config.toml
n_layer = 17
norm = "rmsnorm"
parallel_block = false
init = "uniform"
optimizer = "muon_variant"
lr = 0.0023
schedule = "wsd"
decay_shape = "linear"
doc_mask = true
train_tokens = 141600000
Each number is 500 + 25 x the weight over its row's rms, rounded and kept within 0 to 999. Layers, rows and columns count from 0. Numbers have three digits each. The size before them is the row's rms in percent of the matrix's.

# o: layer 8 attention output (transposed), 128x128, rms 0.187, rows 112-127, columns 0-31
# v: layer 8 attention value, 128x128, rms 0.105, rows 113-127, columns 0-31
# gate: layer 8 MLP gate, 320x128, rms 0.119, rows 0-45, columns 0-31
# up: layer 8 MLP up, 320x128, rms 0.122, rows 0-45, columns 0-31
# down: layer 8 MLP down (transposed), 320x128, rms 0.111, rows 0-44, columns 0-31
o112 095:486513516479461493499453481474487519558490511490515520514492516468454539511472506499515536474552
v113 089:486507503502514500501464481537544502515510500476494543509486506489470478510491430528509509492479
o113 091:517485493503507503471513505521474509487472500510500463520539558488478498467509534492494525529546
v114 106:464528482493487517519474538496477449488556545478513499536472523515523542514488507532521497505509
o114 100:481536542493529499517497470469533548515499481491493485489482507497471482492513482508445489523539
v115 100:510506510530524463515472510497468482486447516445523482556516524512493549481496504544473501508506
o115 108:512500520506520508464502491552478474498530444467505506467497481514478473538512486524549522540521
v116 095:494533510504471473469523516453485507493520482536485499505476522469479526465544519498491498465503
o116 100:488508490490518483508513514515556505550538537510497505498522477530488508506478497477509484519494
v117 096:501462499546493530499495501515494507465486550538507482488518485508527502514490522535543504485507
o117 104:464470472502488490490488534537496498532521506462492546509503483475464482481539482494547488484490
v118 103:512481516553469520486472538518528498499505517461503467539505523517532499521522501509490496494506
o118 096:520512528483524488458516458516466510528503540509493533482502491466443465462502535499534515503512
v119 093:489502488503532496476499502498540508503495457557561531507531533490453455483516496495518474506456
o119 098:473505523497467520505479486487460500474482512408469543479493529496547508505499481498482525467487
v120 109:542474507495498488467509458452451524489507502535505553516474509478486512529502465493506497546554
o120 104:532500491524527521543501487497490480492492485451520457524482502542487473493495484523503491509487
v121 106:530479466475490485551496492486548513481482488512466475492512513537502513463545539453486504505511
o121 103:475496529535490507493494490490458497528513502499497497490501495449516462538490491476511492506526
v122 105:519549500490537475483513508520513501537511533485497538492548511479543548533493544500471537500459
o122 104:509533498514531511502459482556528472489526466474503478523491462520483526448498470472496440510490
v123 092:492493523464533534516485456445539473464472548497518526471464456487478507511518494481497500515487
o123 098:487492483575516510460497521530508473512480461481513484491516471529540479486526528489446502491518
v124 103:504512473493516498509538459515502545481462489540469534500507501528523499495512508468503471496525
o124 092:498455497526481493479471539476497482478519508482532482483487500517455501487512447463487496485476
v125 093:431487492481483486527514495466536513488522537488486485577530479469472493472490465468488540463490
o125 089:496503545506497499450491499531496493540484469506480526442505528531502541486515540482532465504486
v126 097:473497476525516533435485493492528490519487539522513528503498512510505517541517501464470480519486
o126 094:500459529491518483553520522515487516468473469508500505533560500542522500485485465536536501462498
v127 109:510500509517503498508502515506515516515568496517512526473460461481471499508504493498527471494472
o127 095:468506502489523507523448512454505530453433513511464474520492535501530500521476483469508474482498
gate0 098:480520543564458452502500525504522485517505477491464489530498479489519489492495526504506543452487
up0 095:516483556533503481501528524501497492516493502510445503489511491519505527519507528530499532496523
down0 092:513485555470503539498450456545485461478490498495554479456490529459489492521490466479503459520481
gate1 094:481466490537505511490523509500510495507516513456500478526506457487495497490475494486475489555474
up1 089:509503499469528487503526523495521486477494473517529497480465562507498509483532468488506527490515
down1 097:506502513532491539484518522477492501490556453457507490507489457493509505516499498438508509507486
gate2 093:511530492525541527498548463435483482493499503496479523480512496535502479447488499487503503462512
up2 093:488521488546503504545522504458516498504542471515493490481521518506494456490510480498493524454474
down2 091:495487506502505500495503521485471536520497498520512492495497488529497487508491476471500509544505
gate3 088:505494518483520487478495502504494500528516499442488507480499478465544472496460503476450507520456
up3 091:500485487499491482516474493493474488451484489469493479492483516503523466522462511516500533492526
down3 089:515461531492500491470488524538525489487510521507499488517538490497447527483491500490496473500508
gate4 101:504449559530501457527509497501522537527523514519505511488524520454503516508483465517527533479535
up4 099:483512512499525550523457491461547488514525496509488493500447476509487538480502542498506485468514
down4 099:517501458493517493480533516468480494499529465498511523507506494553540496511491508461497478529501
gate5 098:498468515478459522513500489459465488495525516516493475545490510476501531531549484505493485477502
up5 099:474527492500494541553514554489521509519561505484502498476498553519540500477481511515509488470532
down5 094:529458502482505499514515497489473524490512520513476555491451485493512516503545487467506449515458
gate6 103:507483481531478486520546525451464482518530544518492504493446495508538485469520453533504513474486
up6 099:494450512563491500499492533478512469521471518522475519500490506480535489522459488512527521481462
down6 100:490525506475503501502497460526520496486523510448515476453520503566464506483463557477500511530520
gate7 101:501518517425485505500509514534471506467529503458497499520467508535480489502497488514515484476494
up7 102:539514484512477487505525492495493507525528492517517494504517464522517488495515529494493506482533
down7 103:506487500556479520507531518495479509479485531541440521502503544485508500486452526475523502560484
gate8 103:493485507508533461456497462513498463505503430474518466519522474521516457522541497481487502532501
up8 104:500510497509511536488528495522496520505492457514426522506502503489453476492521492525493500504483
down8 105:517499487467443482561512479487523532528514506509498485516506516496501538471456490453534517482469
gate9 103:467525564462508506511546482503527508553527534473494498504506494540472507514451508489488509539501
up9 102:512468446548498480509491524549510507482492453506498480442488497467543463479506458448509500476483
down9 107:493540552497503515477494470495525467510529545517508531524523511508511530492489512505502506497519
gate10 098:521481549526507555510456464459469502526469484528480485509473493454540463517483503448440494468497
up10 100:480545512530501462458480487477500503533521484501499530516519528455471470492487469522544568496480
down10 098:537474512478494539520501486528505487470470483507493517521470484502565486486486531491485497487551
gate11 090:479498489503513510485512483528485521531533459538458511483483574501512531496475468523488511480485
up11 094:517475453481484529491493513443484470456476525524476479506453543540496489499503472491485518510536
down11 091:489550505479479486517460453524514500521533453472571491498520449475470509498475538507483500483484
gate12 094:480522526488549524494488535514473481478475542468490461539493476510490531480498509532480482505496
up12 096:473550534528524513499497528510561496523446507482499493547456482458485472477492509498533530470495
down12 088:558470474516479478488504459499492537528509480516488506455486503491506514518488478483512453530496
gate13 106:467492481518520476484469509520478484512490513553469489492483476470453547471483515524467510516507
up13 089:501535488502492465476519519486521486487476502459498489505512535469556512509477534494502461484489
down13 097:496471476561452456487449453507470495523502510520463478496494487529437476476509487516478504538509
gate14 093:497523513451522518472509446521541517496451521545488495521485476540468535505498452484531438551524
up14 090:511511503518491503515509470487490452487524523456487510484541499526511500502515519493509474530494
down14 089:482503495515501499464474482507515533521476524599468497477481507485509486469485453492496468524517
gate15 105:493530474485517517509505526486522546500495498519467485491513500518517497544486547506486568504525
up15 099:540489512500529485490503490515518527512531487472519525539503468488484490528516484539492465516538
down15 104:491528493516485497468487523484492500505530536529468471512483542505526483518498514479541511478508
gate16 099:488523488495497513536470489482508492557505488467524520526510507462486473477486467490532468463485
up16 094:537536493507499490486496475500502478503490527522563480546485479507493502507481484468506541509531
down16 094:475513534500516500495529531510501519504498487462508590497534503501481499506503478484507439492500
gate17 105:509465533449512502505485494504456513515495526459440519477540488511491488520465487478508502503493
up17 098:496550493513471504517466473492490473492504471504536502527517469518517498506484517523506526486469
down17 099:501519499475563495466481435518525511560489508515474556483550491448507517499482479500524478489481
gate18 104:492519477523524508496477470511522521494481489486501523500496525475525526514495493523494522489438
up18 099:452497517488539474523561504498515512499516484516523502469478494444469475493464528473515488509484
down18 096:555494498478481493489486521516462465483479499476461518504513505505536501486485493512517507514515
gate19 097:539550514432464494515505436492523485551539501517529469502530481466520487521502541496481475453494
up19 106:477539499517520496496487506485477490500500487509479511532476458520476487536508482518475502540481
down19 107:500518535483506496500547545534509499518518489527493479480489469472533497513540492479517470480483
gate20 103:499495519511552514484448541524563477510513467502495488516490465507475534488499470507479559538495
up20 092:488502483493508504518524535523490503531529480533502496526477528522516497522504456444546503482493
down20 096:492538481490501520480496511524527500477473475490492505519488511482476506519464547487450474550458
gate21 107:502533504530507469514518511477481479536523534510521541527467458488506526539479496516479517484511
up21 110:521526524540517479505471492503490475520497504477499483480470457498495459559486549539484498481528
down21 106:498459522497473509524448519524519545454503489465486478474530508494515488543463488547497511525508
gate22 101:515498487492508531504536489495472474513534489504484512481451467526490517523488514502499436532504
up22 092:480500503496483497480529487510537533506487468537494536535537557500521471544521491511514550453472
down22 094:508509525477500528512534503528490500475558503486481549466449488498507493503502538494518467481504
gate23 100:477452531475498499497520489515475466534505496497498489503496501531512511495505485450444469511519
up23 102:514488530487484529488526535506488528526478509471455511460505525517538500507517515523485488508541
down23 101:529530449444544473506459435513523475465475530497535487528556500484458544504454482509517509507466
gate24 103:486479562479499516492495489509507506514520501474485446458517483498488532493484505537468515521520
up24 100:483510493539481503478498544534506505514502523499519509520494534516513536430473483496497458486470
down24 098:541511480473502503497496507463498489506485470481484500504488450490499477574553507534492500473515
gate25 106:505516497506508498525487498531491437499504454472505499535500514470503481492538563514497498481523
up25 116:546506486473481562539510479523489474508525522498483470492458540491497473496518499534460490491496
down25 114:505497490500510501539513492484519502481472545521529441518506479512564474548547488497490467500507
gate26 102:469479517512531483472511494479513499504481540484505483498549503531477466495482461471509554528473
up26 100:501510540449533480492506516515508498509529521487542538512486487478512464475450559451500518526512
down26 100:511542473504476472496526464485446536515497509507470517485557514505433545480537489497529456512462
gate27 104:543482513486514535469478516538505461485479535519505490483507494501491545490510488511497429477502
up27 097:507474493489478518478504519531457491487500505521489524517472490460495529487513535493470436500506
down27 103:484508453524512510507508510455512521546501501497508502517519485490507505489487462542510547523497
gate28 105:481507446508546476496535519492497523502489496515535508512498487457502519457504489506525484457540
up28 111:474513460509515480465541499473533543444519476455495520483511525486488516535500535496485474476489
down28 109:496488477512532521496523522485496502465542493572497490536541509456533488503549505506497537518522
gate29 105:460479490488490513517470479534526480477497459494537483471523534500495476443525509473479533488494
up29 105:551483531498499523448511537496515537491472492523463532529476474494468526552455484524495525553478
down29 102:457514469515498545520489497505533487496522470462529499490512514489538484479545517495474478447489
gate30 104:503494480499512519533497526511530549476459490473491497505498560455470497521463485506502530501513
up30 102:469474548504546501455477521478510464472496525503523509479503486508468510485502510501509483488481
down30 100:505490465494508483525484521528556471431507525454486500515512525480529497483473495511464504513461
gate31 101:523491491540509492510519499515500490525508509518504547513521517503445569531499469497528547507512
up31 112:510487491496542469494512507506458487469523527537477469489480513512469506526485513506530529515479
down31 109:496465506488494506481520499464540495488508521482503456468498528506516489464484550486517511485475
gate32 105:487502495492506463451526501554546462523528502480468474487475499486490434503485536522554513493521
up32 103:493530505496492514536522496434482468484486504495497504489501525515500491472471517451514483540445
down32 099:488497475455511459448472499557547482476517512522485542496514483505514467474465512572499501454534
gate33 089:519476472522507527553503492468471461526500515477483460490508491494520502503477487475506506517465
up33 089:495525514478502509477471541531498565508509477546490514517490525513477481460520451547531529491506
down33 097:501503482562474508538542482484511429487480546492490477492518512513500516522497496478527490514492
gate34 098:481473525493478530508506521506493514510439482521466539492512513491482510467536503507485512499480
up34 107:491476528464528534483489496524492511457524526535473533506518513458509531490493511450456496486489
down34 104:507486508548505523518504502487519514502500498477498533494563508461516520460503495534514518485525
gate35 103:504493518469502477511498480511556540505485470500484507508509509508474477528458483502511533531537
up35 106:505494523531503517475454491495520563482488471513446488494507476493474518501503525494497501502519
down35 112:521498542469517476444510506471501524517494511481487526478510533539519503511540492506467536481505
gate36 104:509508501523503492489427497523480470497503525498500493481518479508512493505492461531488529523552
up36 108:520497495458470478496482511504504467536516522507524440508508532476495512519493517486470452493471
down36 107:507482493524466519499478504499456574507490456505520487519517490451466479491440490506536492481493
gate37 110:511496519559533488524507530544488497491493514484501485490496510438469492485498503481486501458499
up37 107:493515501490477515503474540520518523460494526546469549545473510499482495477481497510451495510490
down37 103:496482493530490515480506467523497473467487538497485447511531509473474549503457493502542521528488
gate38 105:493509514498450517502483511535505497500491465521458546468520489542475450537499489513502503459510
up38 098:518503516522470488490532476486535506507503493514483525514479494508490529509555519530535516544467
down38 104:528502495519489535484468512474469485528531518520538547476513526517546525500476514511523457530496
gate39 099:493465526479537510476555468498517483460462551530468513474475472483496458490494478513527492525461
up39 098:488492514525532435485545489532510496490479505506514492494515477476469503478487480474556537498476
down39 098:508504512515552508479490524525534476475505483483498527490515502501511523532487534492478486496503
gate40 106:459542497494463520487469503516520482526497524471460485513518508481523492532480529488443482487471
up40 100:453473501511476522523539507486521449514545518509498512528452498481527462479445483469495468487484
down40 111:537487514521535483509471516517503527518469513454493491503535508536507475536493499530491535502493
gate41 092:479489506489487515483466501515461517521479508519499485534491470533523539493531529497525482506502
up41 097:497528492508475551503510484533490526485523493501484535503491515486490510542505483533515460482504
down41 094:486494504514510438513506517463526473537474524516512455493514481515489468463520497482506483515460
gate42 092:474543482486528460498522490518495538497499508477554504503512476491511526507487518477484540531465
up42 101:517517509498515549521461470492516522502498482519496495509493461485526502533501502551466486466523
down42 099:487517508483488463486531532508504502504514465530518495513510492459492488518488487473530528497485
gate43 084:489530495571518501515487529502521481491538527503483514506485481542443545500512471465498522496508
up43 094:529507476503475506478494508505537526481506511472511511547495551501510465471518496508476483549495
down43 094:477519525498502481510510499471517485532539488496451503448473487493514502511500477474484490444485
gate44 104:483495517502478481466543505496511449477479548503497521470471534497496514484473457475503497505494
up44 094:527452500516496501506499483486504463492512482487477471528504430482487501551546557505520547504454
down44 099:461503531548441506505504501529521461483507534539469532475466537516465502485505484496492481496475
gate45 103:488479496501557515489534461461483483517487505507492534520515532487507515480506491534520518497520
up45 108:524502514507483466513461514502501493531539488509505512508514509486534517561509510499493454484501